Each number is 128 + 32 x the weight over its row's rms, rounded and kept within 0 to 255. Layers, rows and columns count from 0. Numbers have three digits each. The size before them is the row's rms in percent of the matrix's.

# q: layer 5 attention query, 384x384, rms 0.138, rows 63-98, columns 0-191
# k: layer 5 attention key, 384x384, rms 0.141, rows 63-98, columns 0-191
q63 098:143143161133150122106148139119130147085067146121148108123108104132123170114145168148176109144167099146118101124168098079161116103146074111154117137121120129093143129109101120106121119136156144134086156166089162060099096180148125093166091113135103108115129091076063131103166156101097091129141147159098144156140199178090172121197109121152037158165148102149151178160063126071142143082126109148114149074087166077087135142145177148121106139133116077188109156109107084182146142128132153119120125175150138128129102155112101145108121089126064144116102149179170116174083090084123136122
k63 101:125107142061125140203137092116137141175170140170143113089116126136084069165082140120161156171117121106137139123121192119094160129151139169165191134116090119170124104133160121140117084145107120123180159091139117080126120134150140165143138142122132074162103168093109139147102114155154154128170108080120127188142094100153089119142148135146130089187105144126147182151128119135129156113094161141153087114152129155099179135132062151062091147142081152092148113152112159149078149119189119118113124189112132147178152169102194075169168062159142153132160176165100138126103144061169117123
q64 090:118132162102132113120079170082119136096136099078062091152133118144028165130123127153141142154178151122116144154132137073098100107162087131086072162129141121165115154142085144081128116078118121110102120115112129113149146174104131114135139134075110179103118051128090195117121088075080105177059096159173095114106099178036161193124142124142122079132120137133144139169147095081099116153145084181099083126167141126136143162096156124115141145117182158073110081112111133054111185132163158192142124179133113107073112138092132100093182146169185091142095153147157097178155157144119106137
k64 098:115124131163183081116100161128068109145143085163196146141154144132145142215147059123139187149074189142073096163153148145127089156124179132176134140084114156127163159215108121131146161115108130104109150125070119130068188105113108131091145185148162124170116105113154104104102160125062110102122117077167101103132133098084172072102147139108165113157142117104118094087143160132140122138141147095180108126131186098166076126113096184113088083090152086109142124155095118093127160153133113191109068100129175110058151126173155120073143159136107109134106093143131112121098074069094135054
q65 092:175116146098141084151136125113109122128117077123099149123081115098113105166136144103138137132103125119162160203120072157123087156223122182141122159103080142156103086146128152125146172112143103080097154089100083067125155124137188184124109096099106145112143151145139081098108123124093116133141153106160045120183147111139028155151109109124162115134139109069111102121119161118097100107105097083124133120085116105094128116099142139156119078112133159174103094100150129132112163130127135121170161166101107155074057140173137158102148118108071167121114142181127123087131216120119094055
k65 094:196129113123139141127115072186117076085150125180086144178089157116129198125173144157130120092153132106090125080154119099116117058094110124180117121115182170112128144180130113071188080127111109153141243145128202132145091136169142144143086166126113134143119133099098067117129090160153148127094134160163172137180147202114086169078155122180113148094142186159132173145082112200134190127102134149106143099180165129132156144131181117093098162167114201100141121132143112122159161133128115105090099063164100092098159187121116138166173106138136185201153144144103171121164116152150100143
q66 093:111144060182149154126096163181096089111137172162124104138152116125099192130157173102115149165076130123140127121138175169081125141150175153056134101124141143171147120123108062117109112085120105152168135109169101124113171108166164122189140142156090163109135106163134137092122139080126198188087127112093102144141162136096137134119165186059124083161082124071106171157149069128169119100139174182066161163122146145175113172142118118125163114146136115131167171102109144166158164057122094153111160147117113129132062123114147114109112116118086135086102126110084091186110178132136132137
k66 093:094134187116157097127047114136133170187089124122102132141120148178128147148099155159126160103137179132120115178111086175075148106140113125136170168155161134138124091142144079104114140121101167128181107125145165128159085125155102101151143136132135123167071129084221158125111128105115135135095100096138102029140107133097130099066124138124142141176155108114096118123178121123136155164159153120144135156127098152112127140054193126118063113085134132094163154072105151091117153125210124133162121157131174170158125126066128037135153087123161150080114164142137151096125148186128118121
q67 096:114138062153175135117127171101163107130151109190142121118155136112136128164156135091120125124104125169109155171151126084129132081045118170097105150138105164145092103134170150163080080116137110091122147081167112140073077144073089140102132174111140153136097178125143129180112089082149102137111072121152125120109091172075166117146132151108128116135173141146130072114172127119119115138166111110096168151170069093151092108170153101125156126122094146089109117082132025108125075094172101129129117207179116059107126175130159077163169079122137020121166127127122095212131089170179102105
k67 097:077153129120206107112090070115129097140163175157104127165185135171109098103084144133099121153132113127141153093126152147124106132120137065144090194106127097079109167191076188132179109098126146130145127111124138113087108123123080141182146077138128143083127078113090133103184109163099185157123106185135075132126123115127088151126142089098133090102084123166060094160099127124052157090142130144088109110187172197160157158106144132098142159173085119145109145109113214122203098149110101121165157120048092143169092134124134137108132103104084145127164139047095095121124169154165165111
q68 084:137092099122134141142163148132093077160082147131142111066127144057135159128119095153072128165107162121137149153113110117100100102150126100131191150124130113130137094116147088127138084133137158156102163120183090065147103150182164163073092148086137148078132162190081216108100094091149116182164163095140099107160177174118196094139109104092102112078141191160185125156159092184126092120133173083044105085103143148124137109145166135151140137174155182092156164141154119090099120114127151102157147134061081094081093138141123154093130080078107127133162221088131151092121125094122141122
k68 094:141123104095168110098119054120137118148188093116089143119080083125105202136163158127131131098098172090086160160088155123116128177172121152086113109096145104125185105193092128091141152067129074110170156051107172135118136159069152145103117154104114172132151049065095138091151163151190180123117178196149108139136141116141143144084120123111132119095102148137090145150097127176151120117187134143100114126133174107155107158066099140163147122143144214156060120100085165120138124127107145163132126072081133124147077097141087114105138119175158087211129194084157157134127160125151102135
q69 092:143131143158148145118147135141140065117126166062103113163150125095073148134149112171167103142050172103131061175093113083126078053147156078069146159128108153144166154119151148134117182077106179087030101118131100114071137119052163133172082170143107120092151088164135141092135188097139112151135090137122107187096104177157127117134119101114136071106112115153114175075152117109087124105077164125182146108109154125068127110113142146123074161156122049132143105113132097151207099144085146144100123172100110107161114164137112135085121106112107127136249090155138150143123147077144135086
k69 093:158113050147106152117108114072098134148126111152082027102097158134136133084153138165169124164100132132133091142146124134126076165113109152142099088122130124133126109192113142095082120107086117122153145152130192107064079128102128154059140097129136150108127158146099117131041095103134122147130145108106125133132135143102155151155136095115140149141123147198094167082133084120128085119115107118142175178123183118094109131113109153140139120177198104123098171229167182071123136141129141044148141085138111116197146105102099132164103142105176034200109124117127164151062161146160112143
q70 098:100107135102111114141103087156177111151088033135144100113144093149112155205143126129152117148167140118162172084136094146110102146119125127107090099104070138108138122133191136167069090184119123138118167104149147148118087152144121129150063098160156102121079193101159112120126172085082174172184151139126121163180109109142114146129131105104174088109108137161134060127101207129143117114160148103087157131166093166149125051088072128084187136192168100098113149140051160153059098188133127114084131087140161189139130077102165120123066110130121135131141142147106147099157110108101148155
k70 095:149105126153101179144100152123164104124154118163180130133098150082110181118072108158122107083056104135125097138115124153148097189121092077074132111170081133107149117116121128125104141089122131124171127181096145112109130098128117101135125148113135097110223129117144087105164100118135135142157152173076100119136106134166119146081126156190120205129147111107183124141128117150141138164190099147183070150152149128100087147087097136169098098086118120183150161146107116173115102135143136172091128079091152117068100088137166122145114116140134116157082088160052086091125163106156139064
q71 095:118151146159141144117093082110104120151115137137112105110162160122163132129163113080124152056112144153130176153082035121158107121102203137095190133216122121163133154106072117113170084068101225065172078158179145112164138110070157200127126116103129151156117130174187115153115136127145133108097112078095143148140071119122085134095106167059172070123080100184142104157150149102134129148148128128135117166140093126087089116075166139091167120108093148183110155092089153128099129151121153137120101147156121141176108139150121166097069138124103155136168134138128145100080145159109126110
k71 097:120158122125056095100160116082103164167149139106203162170128179111114124085141189110139146121106087112159072143147113153076147125081172099119086171184171138154111160137185155193102173089156037104164128141139123100146110093161089149150173115073172082071140130125136103109096060090079137159083180126145130112098141131128146147135166135176155163126161146095124118146093136187098118120115077077183133117149107127139135171231116103143135103087205130060184102112118148104106114133167131155126122136132121153073196166137118166149138136122139085151084128146106068168148169077123127122
q72 091:126134146183131202105167118154069141113162180137119117135116144154107135179103140127191125176187138119153107139151112139159107184094109103105107166103205158145089159144096148148167054106098101128101105162137147128061119176135086107142104125115144098128090141147131121105128124142128088128124095152113139059110125214136083118140189103049058134111137097110182104102159139080121124163158155095108115149131186170075116198097171115120166095157115155135143176129155198102148115124148093154155209124087149025135126141158161097144091127086130085109105127117111180129130125118093130161
k72 091:091147095135086164098110119115111156188113166170127124173118183077110140143111141109175129116120073221160090112132129105099155194132134079137113159170101140098108084080129133123128208169159137148169137167092100118152127086132134166125095099180146085185088124095158105133146129149114188106153139170124101116170147113204165122098083144144135138115114152137107102078156157141153114131029095151118107125126096129121141139126107120167107171113109126137156145114114137102074125154147171104212123116121157143132169165179081093134124136103175148094091150144145120119077055109169129132
q73 091:189125135134120132137110135145191137160135099117084114101148165105137138112090161186105131105153161158189112122119121108142087124087147146110086127174092116164131152130125093131163136146063157086139125147132113115075119112150102110094173121188079143146154239127106067152145167166166116135122127160155093077128114107127079106126108109155148191167128148104138145133132129092124121092135134159140140121138139073149137154122065085147093164072130135108116164133097147165199102181196175100178167147165172140157111161143119112131135171132101148185189150071092129147125118086095133162
k73 094:099126086139145108139116134107088105134118104172193098183155086120095122128109073089151142183187144157140121144103127201132132046139147162092131093116126142073153115180134112150146123086131135150149130112132116135129160102105145104146131123155187138082069134119229191100129152192128190128074068114107124113128126187117127133169136113114071143148132117167162188151130089121139156184125123135065075191109083116178111136189134158145117191112104160131104089164103113110146165093079090188122100156147082130092147163122151157115165087103143071098148104077172130104103146147064091173
q74 096:140088109114173044149128112129111097164136141102105097129177114181178169100113109130139124111151120056116111177188120148123085077115134109183200137084168041157104089139125142140174098055199063128168042167130132124085122133109157135092153067114144182116141141121162109159126157130112184126115169129132120135156162114165129145090058157090171108097140110129115069158102157142135063095136111157077095107159055094161141141159077139125049112169144103122125151143039187068138161108106148112119136144134067140154090162147132121136117160169140116141127163127100139156156129088132146143
k74 095:139137134127133110116146173088110092053135129155095178138092157151135122173124124113164142141108112147128102136086116122156107127161154117119160091138098137117085085076138090124126183117123178128116140076108146127111177117076110077181097115101063126069122167118105099096131128132074125068147167102186109089109101140117138104154157173116112088144144141119076123144141157124144163150154154155108131140174181162071060113160156114109094073092155114092107091113149073101088122173159199084105125068182135117140132164125104081159117105107138071156134097185111134120104140110125157130
q75 097:097103084103182117122066154114116132110187133149115195132075116077105093103110084075100129115127135141112156087123117128151129122146101160179091154180118131144092053081154086107095169131146210080142185120120127075073181106057104147094097197071115084091081100116126127133148154099122188123070157069103117070114135096130129149162119106106120126127182093117093117190171130186134135059094140120104115108164067189113113103137161199151116166148173105139111167159147102139092084105111139125124137113114162080142098171140131138124129146112119127096122157148143121165127106078133119144
k75 100:183112114180116138133151097102160106172133166146142085112102142143142129073129128116108129128157103207126093114116121122104203131121161170154117126075113205201132095106104200133152088100144153125150120153098135140134110165123084047101115146158156102145137137102164105114112170071130187140058145194140146110153127126158147132092101102146104158115130162156157178061137135140130169146115117166190152103135124121103097112096070124106159113093095083130149178116149152139096088124106143129164105121200110097132096172142118179174093074137145147138148121143125148128023096053105090149
q76 093:141087161160106082087085078084187129170151169159137123157123116092152135064122165082130131152181096146136144143136106120172122143155151086147158177121161117117128090105127124121091115113099144120101152143143142104141079155079145203191151150192104093135116133141155108089122086147067094090098121125117106132151130173139158138178170182142166101140095094136104102133082123198174183163073132122152121141138126181088129101089129126172200135108073166152114201142122185168160124176069199128143139194140070118103088077165093149165081151126117148106112116150076141101125083094119093093
k76 096:100174118140150152129161087077084135166153137141161165136152161155160147116098191141157125127100147079166169112146113146153139167119184078143129114110169119187155163101074127100114157127189116107090072101093110163155098150159111143123054140098153145114100126144153109142146132115160135058140116180132191147124185164115155206104062100152109102117127090140173116179128154105095143129051135166111157118143072082137113149142162171094116172158114113096195123106135121092086130104125166103074117089150147187108181093095123175135149076150113177134172175146137117135137112119161152137
q77 094:157142146103144173164096189107132088106130097184116133126092123116176107129109142128081197122147140090135154107139146112076081131128095145058196122174066137078066125167089108129151164190126149120138180091181189150154124133128138133059146150119150151128114157156168120136142105087120092074153084126117100182118123105131161130125170145081060193134169161114091155102150118122095145126120142138122135149134132138113111141200118111156065157107147095154130109109166127085129098092188133108163112082136135071114141113057120175167149097104216108167148157104128080128068131138188131142
k77 094:180109165154132064109148179113071130097105090164096088097156148144147154131178186159162109071161097139169134120134120180133194120128090095090098115173094102164101129084115146130123206091167154105185082123088180164108077146134116100127113154041130118128122117170124117115131105126098121116181135159066167075092151152161153200118152151138128113147124107105187111065193123089078101132103086140130152086169065173138133111128158117137123121109068076075130146116122117140085098123136084129130155139134144125075161111130134188120103116125151147142174094185111105136158173102159118152
q78 092:083146096114111110157175124174119107113070122145054125163174168138120123082046137121131093133112111130115125106117136146093104125153154193125126142121183114188131143107158140167142156089125141165097151100183140125079141120110111166140090168097130096142130166186193159129122093173128147078164170086157112126148119134087076162145171110155129155089135194126088149141106133117165152164125136148141088141140193149164077086134091071155089124144105100148117126122151100175059146149054201094099159147115143116144147115089101106119165172105135154116119120136134156095113145156130107128
k78 093:097117138133168142097140138127118091120103135153112125106130129147129140082097114067160167101135113158127147183118127078161174143159154052078132138177160122120103141163132134163180136130176190139187211109157155162214132135164187169116173104121129140107097159126127119119102129095219176108124125127150130142120122114066134165151119113177105132156135119136126171156105110141123119115132099102126119054144134190132122124081119080129152106075169174156103179153165120102162131190116115165072112064105117143146186097143125148110123121110132127139106096128103120166127115117170123130
q79 092:145103136173134150137159148129083119166180160110096201149112139135090115155115035116061123116183126136148089098109157175166123139092114131132054149149139050133137138158085085087031113084101082151140144144086140156155116106122157122170089111140198136150110094068114138075121187198118159098146080116086166144126124102145108120180179109169111153109136170095139192093151126076082135167106114121141127087115141132125126089143123115131149126170105114073089081130097108085146077127125129082092132155153171055108128134115146096117136096129128108116064131118113126111091097141081103183
k79 094:157119128134096145115097143169149107062118139196156094101132126099147163163178148109116145108132166140123182137193119125093174124101201108041148140074148151145144124142111162092181130087121165075104044201130162183114133130143167149123131136110110063077178147129049167126168140116152119161141161123103122100108114233111113135135114119125090111130169142176088135125113165156094085097097155188168143106105106146135116173087107122216153152156147126132128088143170124183119121160095090120133109183159111146129164094175124116104108077193137123095140125105208122159119136129106117173
q80 090:110051133131171090085110081136078074166094089107140155124151132058129134146113080137102083167144114099112095135115097131160134111148136087149119148120083173121166178096145076126063103097124153179052097140144078150123143105093131209128149114111161100102140117106140200176189055148179113115125156136180152050144107092117163126092158113146155112137096158134131098158158099129097159156144143062057132115106079101177132126145158072122129109097103113113126066126110097097114141113146074147136111102095135117140089177185099108065174148140197160147130135149155117104109104148102112143
k80 092:088127154118066143160093169118148169092108099119098103121138124149105102137069154144157112164099110096145101131181155096124124151113109116157154112113134157127097101118160097163052162116123118142117153103119142071148097120143172186112189076170117078177139116178128117119163118158133092161182183095109144108129176160208080124138118138140185152143125128140158147123159178163083138168140105118188158145118151056107074122127112136125112164114157181114134148189126071067084136112147151112144073130180173165101091104130183156180147133177187122102101078183107202111128088135131149156
q81 088:143063156120186117142195091165095158175118178182129169179132160128153159090060106077115185146164171122106170132108145124099030101198056119152167122155118124136156128158099129116056143155096082171106168137166157109082090132140172156102145107123092183071153104168127108079117122154152152155119169172161134132117161132108123147171123196152085127155107148130121148123064153139134187139059121113158082123092124110094137124187138152118122142094115121132092042148109149140129050098105049088079159194144095088081141122049080146103110089108112078167165127142117117126190083129122166210
k81 102:158136113141093098057101098155094150138176158159110118129094067122110123141096139108102127124063104172152121139106170140095156070163137131125169082033125053098140175202119164147135137151055069137122092119195150098090165132065161084169073123129154085133172128136138115176173123106149100157125136169100078182165138087150160123112173129154139148151092155060138173118150108143111164119172138129133113094130124112093132119149087168150164095162143094169084112166130098139148156124055153153132089120148133124092121139134197085124135118059104156141106111081151130132131162119092124143
q82 089:084113084116147170088184084169122133108132136132137151116094098133102167134069149138128104109075131117132084143129118083112100089191101114134089120120100090127137129149105079124095092149129108119135167052080186116110184104096111145088140136177150096077091097128119139091113093079139142154122145117124147150137122182056159154125128132203120083124184115096153084138157085105163114164117140175096064099120126134139103149092131151114082116102122142142106080172089112151220050140114087146108145090099104152142144151146086133107119094139158076208204134125158161140147169124099128139
k82 106:119135138169161091155097131117136128113158150150087153128124119181139065109123144152133100130155175135132125106125092102101157119100155113094108180121124158094116104127084185113144095141155101064171044155063136151151117103213131074099120098065131182083107134120153129095092153121117156101105078185110089049141200123103100106101114185108117173126152143150181154096106106091097151134131155138108096142159147171145124106105117161092163146172130102074141149096134181116147145121109154108096120186143162168097116102150112143191073106124083125098115112084087120169135157074139139130
q83 089:136093134104106157118189161190123122154137092140137136134157180175139105072107081043162098181172122160101131111099062161123136151163132138161126126172075186153143153125129182146173171181111105157120179154118158096145094098148121122091128121080155088119158131128187065161144171146129171135097104168168220067093124098115077108141124117084176185086197134107146095115133140088159149123144107109126124112120111097113141130160086096135122131143089141074121145126156102147072136140162099118148140126170159124138134166153135093166081119122112107138127122099107078120146116146130138170
k83 098:149151107191148146178106180159136166162125154119130156165127170169150170083128140092146095127115127184132155144109104132173145159104123106137177123133135102107091134097098101117084205136157161105086091159083116151200113147163098130163137108118125129156082129147170099131144130119119120110166151134144131086115130156119198170118129099128168147139130138129088120093105114146142089147123170131151122057081088132106126148070101124119119200153131082081218160042094141146130119134148120076116057097078132090136098108099139132103156089087127174107114160191108097166162086039138119152
q84 094:108103089113101132083169169172083121114115136181171137101195178182121080106158193184175124078150136125140144149114086178163113163122142122128111113169136142083105159080185121083161128142164185129141112151114164147076153117160149140156112098133175080161078226172168080128105126130175187102129123127157104118154160085053056053098108125121103099138107097131194141147097095053101185198113126106169057130157103139107083184118132128129136159156133146099114176132069134148129179102130106177101166085097129130134137131122111131088142137124163146126107103116124136082168182147124151159
k84 094:132153137088142126138156108116156156100129139111101176146182120132132198154126128098134194139089124114102096147000115145133114129149148118149148159155106112122163127123142151166086124113095130080109139068091117141129124155076130062141207092102108164138188114158158117170138059094118095098183176111110135091103103095134117131149133104143185127124201175122141130171104155064114097074155192104103161118098139038129085100143144153101142082131161183098156179143125108096153107143090118110182136146143131135157079175143171109156164121103082155077138162187177119128114097083166126113
q85 093:116095088143114196083065182141169185174095157146131129136143094142143075152134127139143168126096180159082077108138124105079136113157175138157106102090109137125153069125151179145128142148153148135128099153200125162110171188115143119108127110069167112131148164125130111112070190175119180159143141168083149119138099169122231156081096134086203134147142115123139114150116124116092138078151116121124082131124129075170159063098185150091136122164111125115125156140114091172133150146121109149147120128083112177140114057117141067126072134089198133171148157090116171117171126092143117101
k85 100:090104148107073141179174080090116067159175123141076126160106128115037158128147150153106103152105149144146139190105122100120127153138132086126150131158141151175116119100098107089125174135082156123133163205076092100094126076130100122163147136133124121097123091109121100100159099096075117157065161143141126159138087130161067105123162175132134174124116110109155147130129058144170110148156178100054139156135216070139114142172118138207136148055148183141067157207143052108157136118124112196178126114138122182144140165123096141134100212139112153156051137102204118127176106177128134147
q86 099:143117112143139163107176143134116096102124119150126074152107082140154092145134120117129021100118133089140099122135058114090161162112125151160096101138135118089164114139140140102088100118141133133200093095100111160106174119152139140142122085119141186137152143089142153106146135117140115148138126172172088128155199105066129120137164096078130193122134109137131163111109085092162117117157186185137102082121100074154134050082112123092127125131100102193085130113076140167143127127133165154070137115104117039102108042106117082133159158153108186118063146136154113102120148131143142133
k86 091:133150100099179108173086145142143124160153164085062148112121125124160160120141154147168117103078116117148160128134137125162136125135136088135086126120125164073120086139143139178122105124109169162117092088112131094188123169081109140138124105164142084148101150151163169159178086103131144108148115118114141078132143195129181117110154134122171059078152134132150142147092153118121142140109135078091136179130157125105152165126092081116141132092074172134155117151176149125084172112162102106144043103119150156174180146087207095169061194089033128101110156153121121077125123097169107110
q87 101:167142157167101137112090115103139172101125160140136093179172136179174100153210148097146092123101108094149141159151138172137166119127035104157144092080109061087175113096172124119067123135115113096145085164169082174112113139090210091140120132162142109120108161098143138101129097115106116061098122134154153084123119117123110139107186086144123132113197157184111113164136134128087100097140153140125155157100130195170141141141142154136199057125149160086113129176138166147108125138167066104103052163088159115100121196051122182073146121132119169131112162169084119205137130112096102106
k87 095:122187105129107123126159154162119132134111063130142143078132188131132086172081125151171155086170149185084135138157106113130138120095151117100135152176100184110126103103104116100163084107162145124113125122081150121117104112123082111114155104143117146125131139163124092088106127120141095134165110101154180118139170186148120072105127124139145071181190105098138099117117123190110064139143138160139123134135103114098119141146072147132184156121148079066114131097140092096101142105121174166189166129113096106096200140081083067180121101123117025109160138095170124095158113174114149083
q88 097:139133145138132181168160100061174138161093192122083104127148184099168127211066115092129110133133106144097141136114175126132184102129138152128084118202092176077108109118076176111136098123123118103098145101176157115166078055163076103103138150193130171192100154140155160148156064139122138132080077204153131117130088120152107082098141104139127107138145110133122074118153147092122107092088147141135153127130146158136137138140147137110140102098204154129124110128120109111110095108107103101086112115080146145133179145150114079133126146099076106145141165131139186115156138091118074134
k88 093:167108068120154093110122160133124126073139173111099116141114088133204164093119127088088075139147161148139120148147134092149083158096114082177159141124097154102178190117132097098090109148106088212101165177157095114140190172110137149153121192101105099122136114138132130095155115166166090172100189107121118156100105172120162114092142139128102114088143121126150095145117147160111143211137139109162097178149064093141200151215098087101160099154102149153116089176111103060130163126130138111144123102183124134089102096102108121093168130089062144160097114172103109157087147171161219109
q89 093:121119157156129105099146205133146097069188142179128052146109120240129135175087090105149104086128136088138147100117147141157117009065064135053144152102095169191121118127081128136133139128148155114065151083120104185201117121150162076144150085151109105127103136164183107141169099067092142077135108166109078088146139149179162122142137117096063148114120164149123094096153090140165115153072139157141117071106084147118150100148173097097178155090081198112134166101136112143160140112080126110155150076143126114141115166161129070122156087149163116116127136082118109098095113098116137138
k89 096:114142153081088118142184092159068118071104045146094138085098137108145137169131142149120192165148145156127086113144101153137146131165140171158097116094119157124130127158128162141166103110127099096085153137084180102168133121103128141113088134146095114128163054124099117071154145111184007173163191086166125232138097136091139085166139150123172155106082141136111094093131116077134142132167148119144063127122152086157178162056152151171171094094146116195108119173108176178182081126081141150068097224092137110190102114160145144144146084111130119121139141105198161102095109115091144142
q90 093:100124118094127127149104161103162126107129081112148140153120180144105172183107105183114163090144143182112083077117131076151128144147148139108162104172142172140099119144146169125155143137101130125095114191116063150136119125096202133139127140149100162143115075093120112145138109140135149073185148123149089145116101115150126118071146120160099108080095184087140131163129187111091178117112097122100159150153089104103100151137116109108115132074114193130164118089133065172069184135151126150211090116163124132163206158078064124108128138109119156029104111134144096064170111150112146121
k90 110:121172156163185108117077198110059123123088185117060159149184122192157105140093122081125100082107158146109184168122148130114139139065125113115147097131087181088091109084114117148180117158186153088158123148095120132169161102156146125158146166134181135132108122154173127105165138101093146111142145128054163099112130114106146178095156174112127140097135117152121106107139148100047115072150080141085142133158161109114085140109116073145081148108145106122138154090161161202058131110093140106159129132068133132137145113066134157169094154138119149093118101156155084184127128117163138124
q91 097:149172099140140119126141101129104210063128125130088139109051133108149069160097137123138169095130110136148126115155162127086135087074104131059095166129123152109176094164125088118123121116126120147140146153109093154121059093104113116141140138094136166127172123098173150119107140141170107140191077120112102084105148131118140149111125110126148154125070121118128122108174110106159152075089126131089103145128099162094096118105160117080159130166107150107156051113165144139167121085178075060052108072132153112155200127086104159151133109153122149145133165068087050176124111118139132175
k91 093:112122196152094156175179079154092108126133085088099116093148119194139183163159104143135098154079137051172117086109083151120122118165103138126121130095114125095116170159104099102172085093089135157138173139132140162135112044206113070122145133216109142064162114091084146135105203150154091160138149129100090107110163181182103100166159085151085190169088122118151112115135104110125174129099149073151164111185103136136219166125072151185109087112166115118101089189166139109184148081141124141094121183144144172148163148088149057101134145161106099138155110153161134148130148102107134111
q92 097:122110153102101158117137119110112100089085210121112120065141140134083121152156135147181127168119114127119108157133123175090118129150125119094102127138117088128138123058146135113158108143118165102106146178148119143117126156132082180182142096086127154115154114127151147172076158147133174127121128161150166137094175083158183102116121126191140163122126125116125028142102081030104149105109073115149145113112122138148114055144105131147112112105134147066124114157097095137137147146177144150146136071124091121116093144156132167168120082092106147102097108061094127077109123112136102080
k92 099:134130129142149143103063102129131105116097112168135129093152127123119088140160120082138134111136205067149216125141085171143158150154150133122175126174129131072120115108145135123029188161125120136137136151113154102100190115147132105053197137190186107197127133115096096106138133144117125105145171089107141132149126124092085170133155128122123137134166125140151125133171163200149140079111126189094119167119215180162131097166112151128104107086169167104174133075130111202094147140206110110114123102141139136191126158088180160152071139120117119135112149106102137129107149150125159130
q93 098:128088105214115154071087130120154111059149141175130141144183136092088208164136187169128108173098093099139140128077107104090220130170105106187132084147120154127172166094107104140121198167166165152138115133094095111132132130132115082186085156156100136096122128148156089128104085169142085118145132194086090108100077094129068192149138130148137143111143115127107107140109118134138140078121077145097138187155121146102182109122143179130153079152086098106092106107149118160142137145092124134123105149121079126078150169139153122186136096129119138122145111168158132139090121189148119140
k93 094:145124131173155142097119104155052110173106166138118121157204148219182142155081185187141157081148077142191142067144101113112109179129180136088128157094163180139075123098071132138112045134090130109129113150134154105105123112109130167119102091084139137087150129134196174097123137069149126208138156194146128155094164134087108078146162105106173080148088142132141120126104122089122137163118139081069118181158109109111170098107148133091171163157102161148105153184153102146114106116142094119180146068129141167150100143116120116127200151100095143156081142153133099113175116108100130151
q94 093:159220136152121080151192150152134126108135110077183113123068092122148143107166116122144147178152145124123135141135114104097107072137150125151107115145159125141139188168110148104149120106088137103154095087100070140176137097075155093071099133092095176042110120146094110105118065079109105134055146133114131129077138114157156149190144122159139060099117141076191080181173098097135112155106145187105139214143087097145126104127194124099112137100108146093181151094136150123135088158120089110071135169131135128134157155084175135157134099199066141103114105129119129172091093152119112123
k94 103:117111131080136156131112067108148086165156109109145126128125145092141097113158106150131130181115118129132146104115150086148118106122153123165198137062147160078140150092143122159045142123117096161121137135152166139113130146081171147089092085201112119203213135137103153202131123185148159156091086094162121133199120159125151101161133128135111171088080189116127122134143142180132069198096120093176123113089125112140170152093140168091107173136111119122120128167187183133178128086116114173113100143114113127134114090186113112135131129108115084113089130090225131082110123128192082095
q95 091:098108099129129140143154125091063173147120120123097189069134073160185092133114083159171100131163148101081167151121138139135107150139124078092125090099189102126149134182134221161092086158099122121107146111177069109112119109095149133094085158165118119139175132108107132127175177088118104205136153155147147181139092147143079141152130133086104099120144135106170104084092086113147198109107140046157066167087156134183157096129146161117143151181185151102141068107151145141157169146126152186139105054148112097095088167181170142122168161112152092156143141123086170138117158141113041132
k95 093:132104125105156065106056202142149091146141129118113134159176100157121078140112115054106139124173115138135098119146057174130166087131124119092082124169144151130039101120109161138114145118162134167127094115144128171175130125188123137215170104131185112104131120171125104168153119125154115098128050106067156135113153145121169142103173165105150152207206071150184067150108146101124120131173126159095113124113137155115119206080122082147147135102133144088116168089180063171067114114140129126150175110161160160139088130108101172114110144145113087121130150127110109151139198118118167126
q96 097:146172158119123114220112128078165133128137085124199122121092160120148175187148157179146141120114130101137158110132135163165122141168089124034213110097120110129230132072054117139143121078129154110132164111167099087090047180118136142128105137159172144106179102131182101063109151121094109090150168142131175100074133069108053167147113111113087166085170113130114061146100188173179108125138150156144141112129135136194119127107141091190119185130124180146116144092150165113127128105071192162118083147113149126157167123117127174112144148150123149097130114171140156072171144146216069170
k96 095:144109122143114109129176117157103077169157149086103081156142109147112145136128068116152087124170128111137122109144149136092111183131181140149175115111164151126129163129086100130033096133114114116124144123164156110114141145107122124128122161142102134122124155168070164105113189147143164141122160123184058158158090150139141171054124135133131187154145167108130164158138092132131107160107113134181118097083124099110152123101165185109137150239180177121145146168125111093088115125165105123116110125192107142123075143143157097159133118191130149134155132108152063121103120107118134106
q97 097:131088130151141113167117107131131189142164131170087152128131118166120126098136183096184115150113138104098124122118179090155151178143155125149109118107156199092098201142163183190179115112084101168061123126155121173117099110113108186150144110097192119103170124134093138128111086088124130179128160122090105131116152173172141148109112121097161161100137151136122122158131163155115088139178099166132095124139087120129133117122123151108218102115109220133104141097055152084080104143085116188157061133176089077078126088091165126123157137117033182121113103147157092105116144129099057131
k97 093:128157139121121174101166111147130153184132146145119155118109141119126119090042062122126077101119147215190155186180092108090165112087131110123163127171121119072104059170180128127074089104178127091161174111081155079163037149090154087185102159129164159162101130102111167138117100084109154120211142155158129188091125151131078168157121079147094096100107121178115056144136145134120131159132109043107106094115088144155084164131144164111084142152179099125145172103128090156117152162099146140129161127117175110143092199167104189075107118117116103121140160173107140135103169082158098153
q98 092:114169133122115117116129093135131185163157130091131110137124175133157068111125148161141124173146135160202165121065154148158146120150122101125120137166148132099131155116105107147154141121160128136088175116107123113125099143134144099181131094044140133115105084093116129193152142134125139096123154141163118130153132132152129128142176162130119204138160129129116141131083148142098161162089103096113065129155059157153081154162142095099142106092068071126154102148227170129104168148181125124144131205062131137189116218105123107121076111163053102110122152112150186146082141119131083149
k98 094:195107178147091088102104142132137119111142145111147143183125147077124117112127079159176122104162136143124241120073107112060117134143187105173153131134099135100088128205123201131143114141106135134154102121159161136124072110157125123105161140137163136137101115128127111103113106131111084126058156148169102133099126087090085154132143102149079121170162086149124119170095114154140155054134082125086142128138110116172137129135160137142154145184132156159129146112128111153070135162088165059146129168144182156144155074159113207126129159145141211124121128146152120095171146106140068073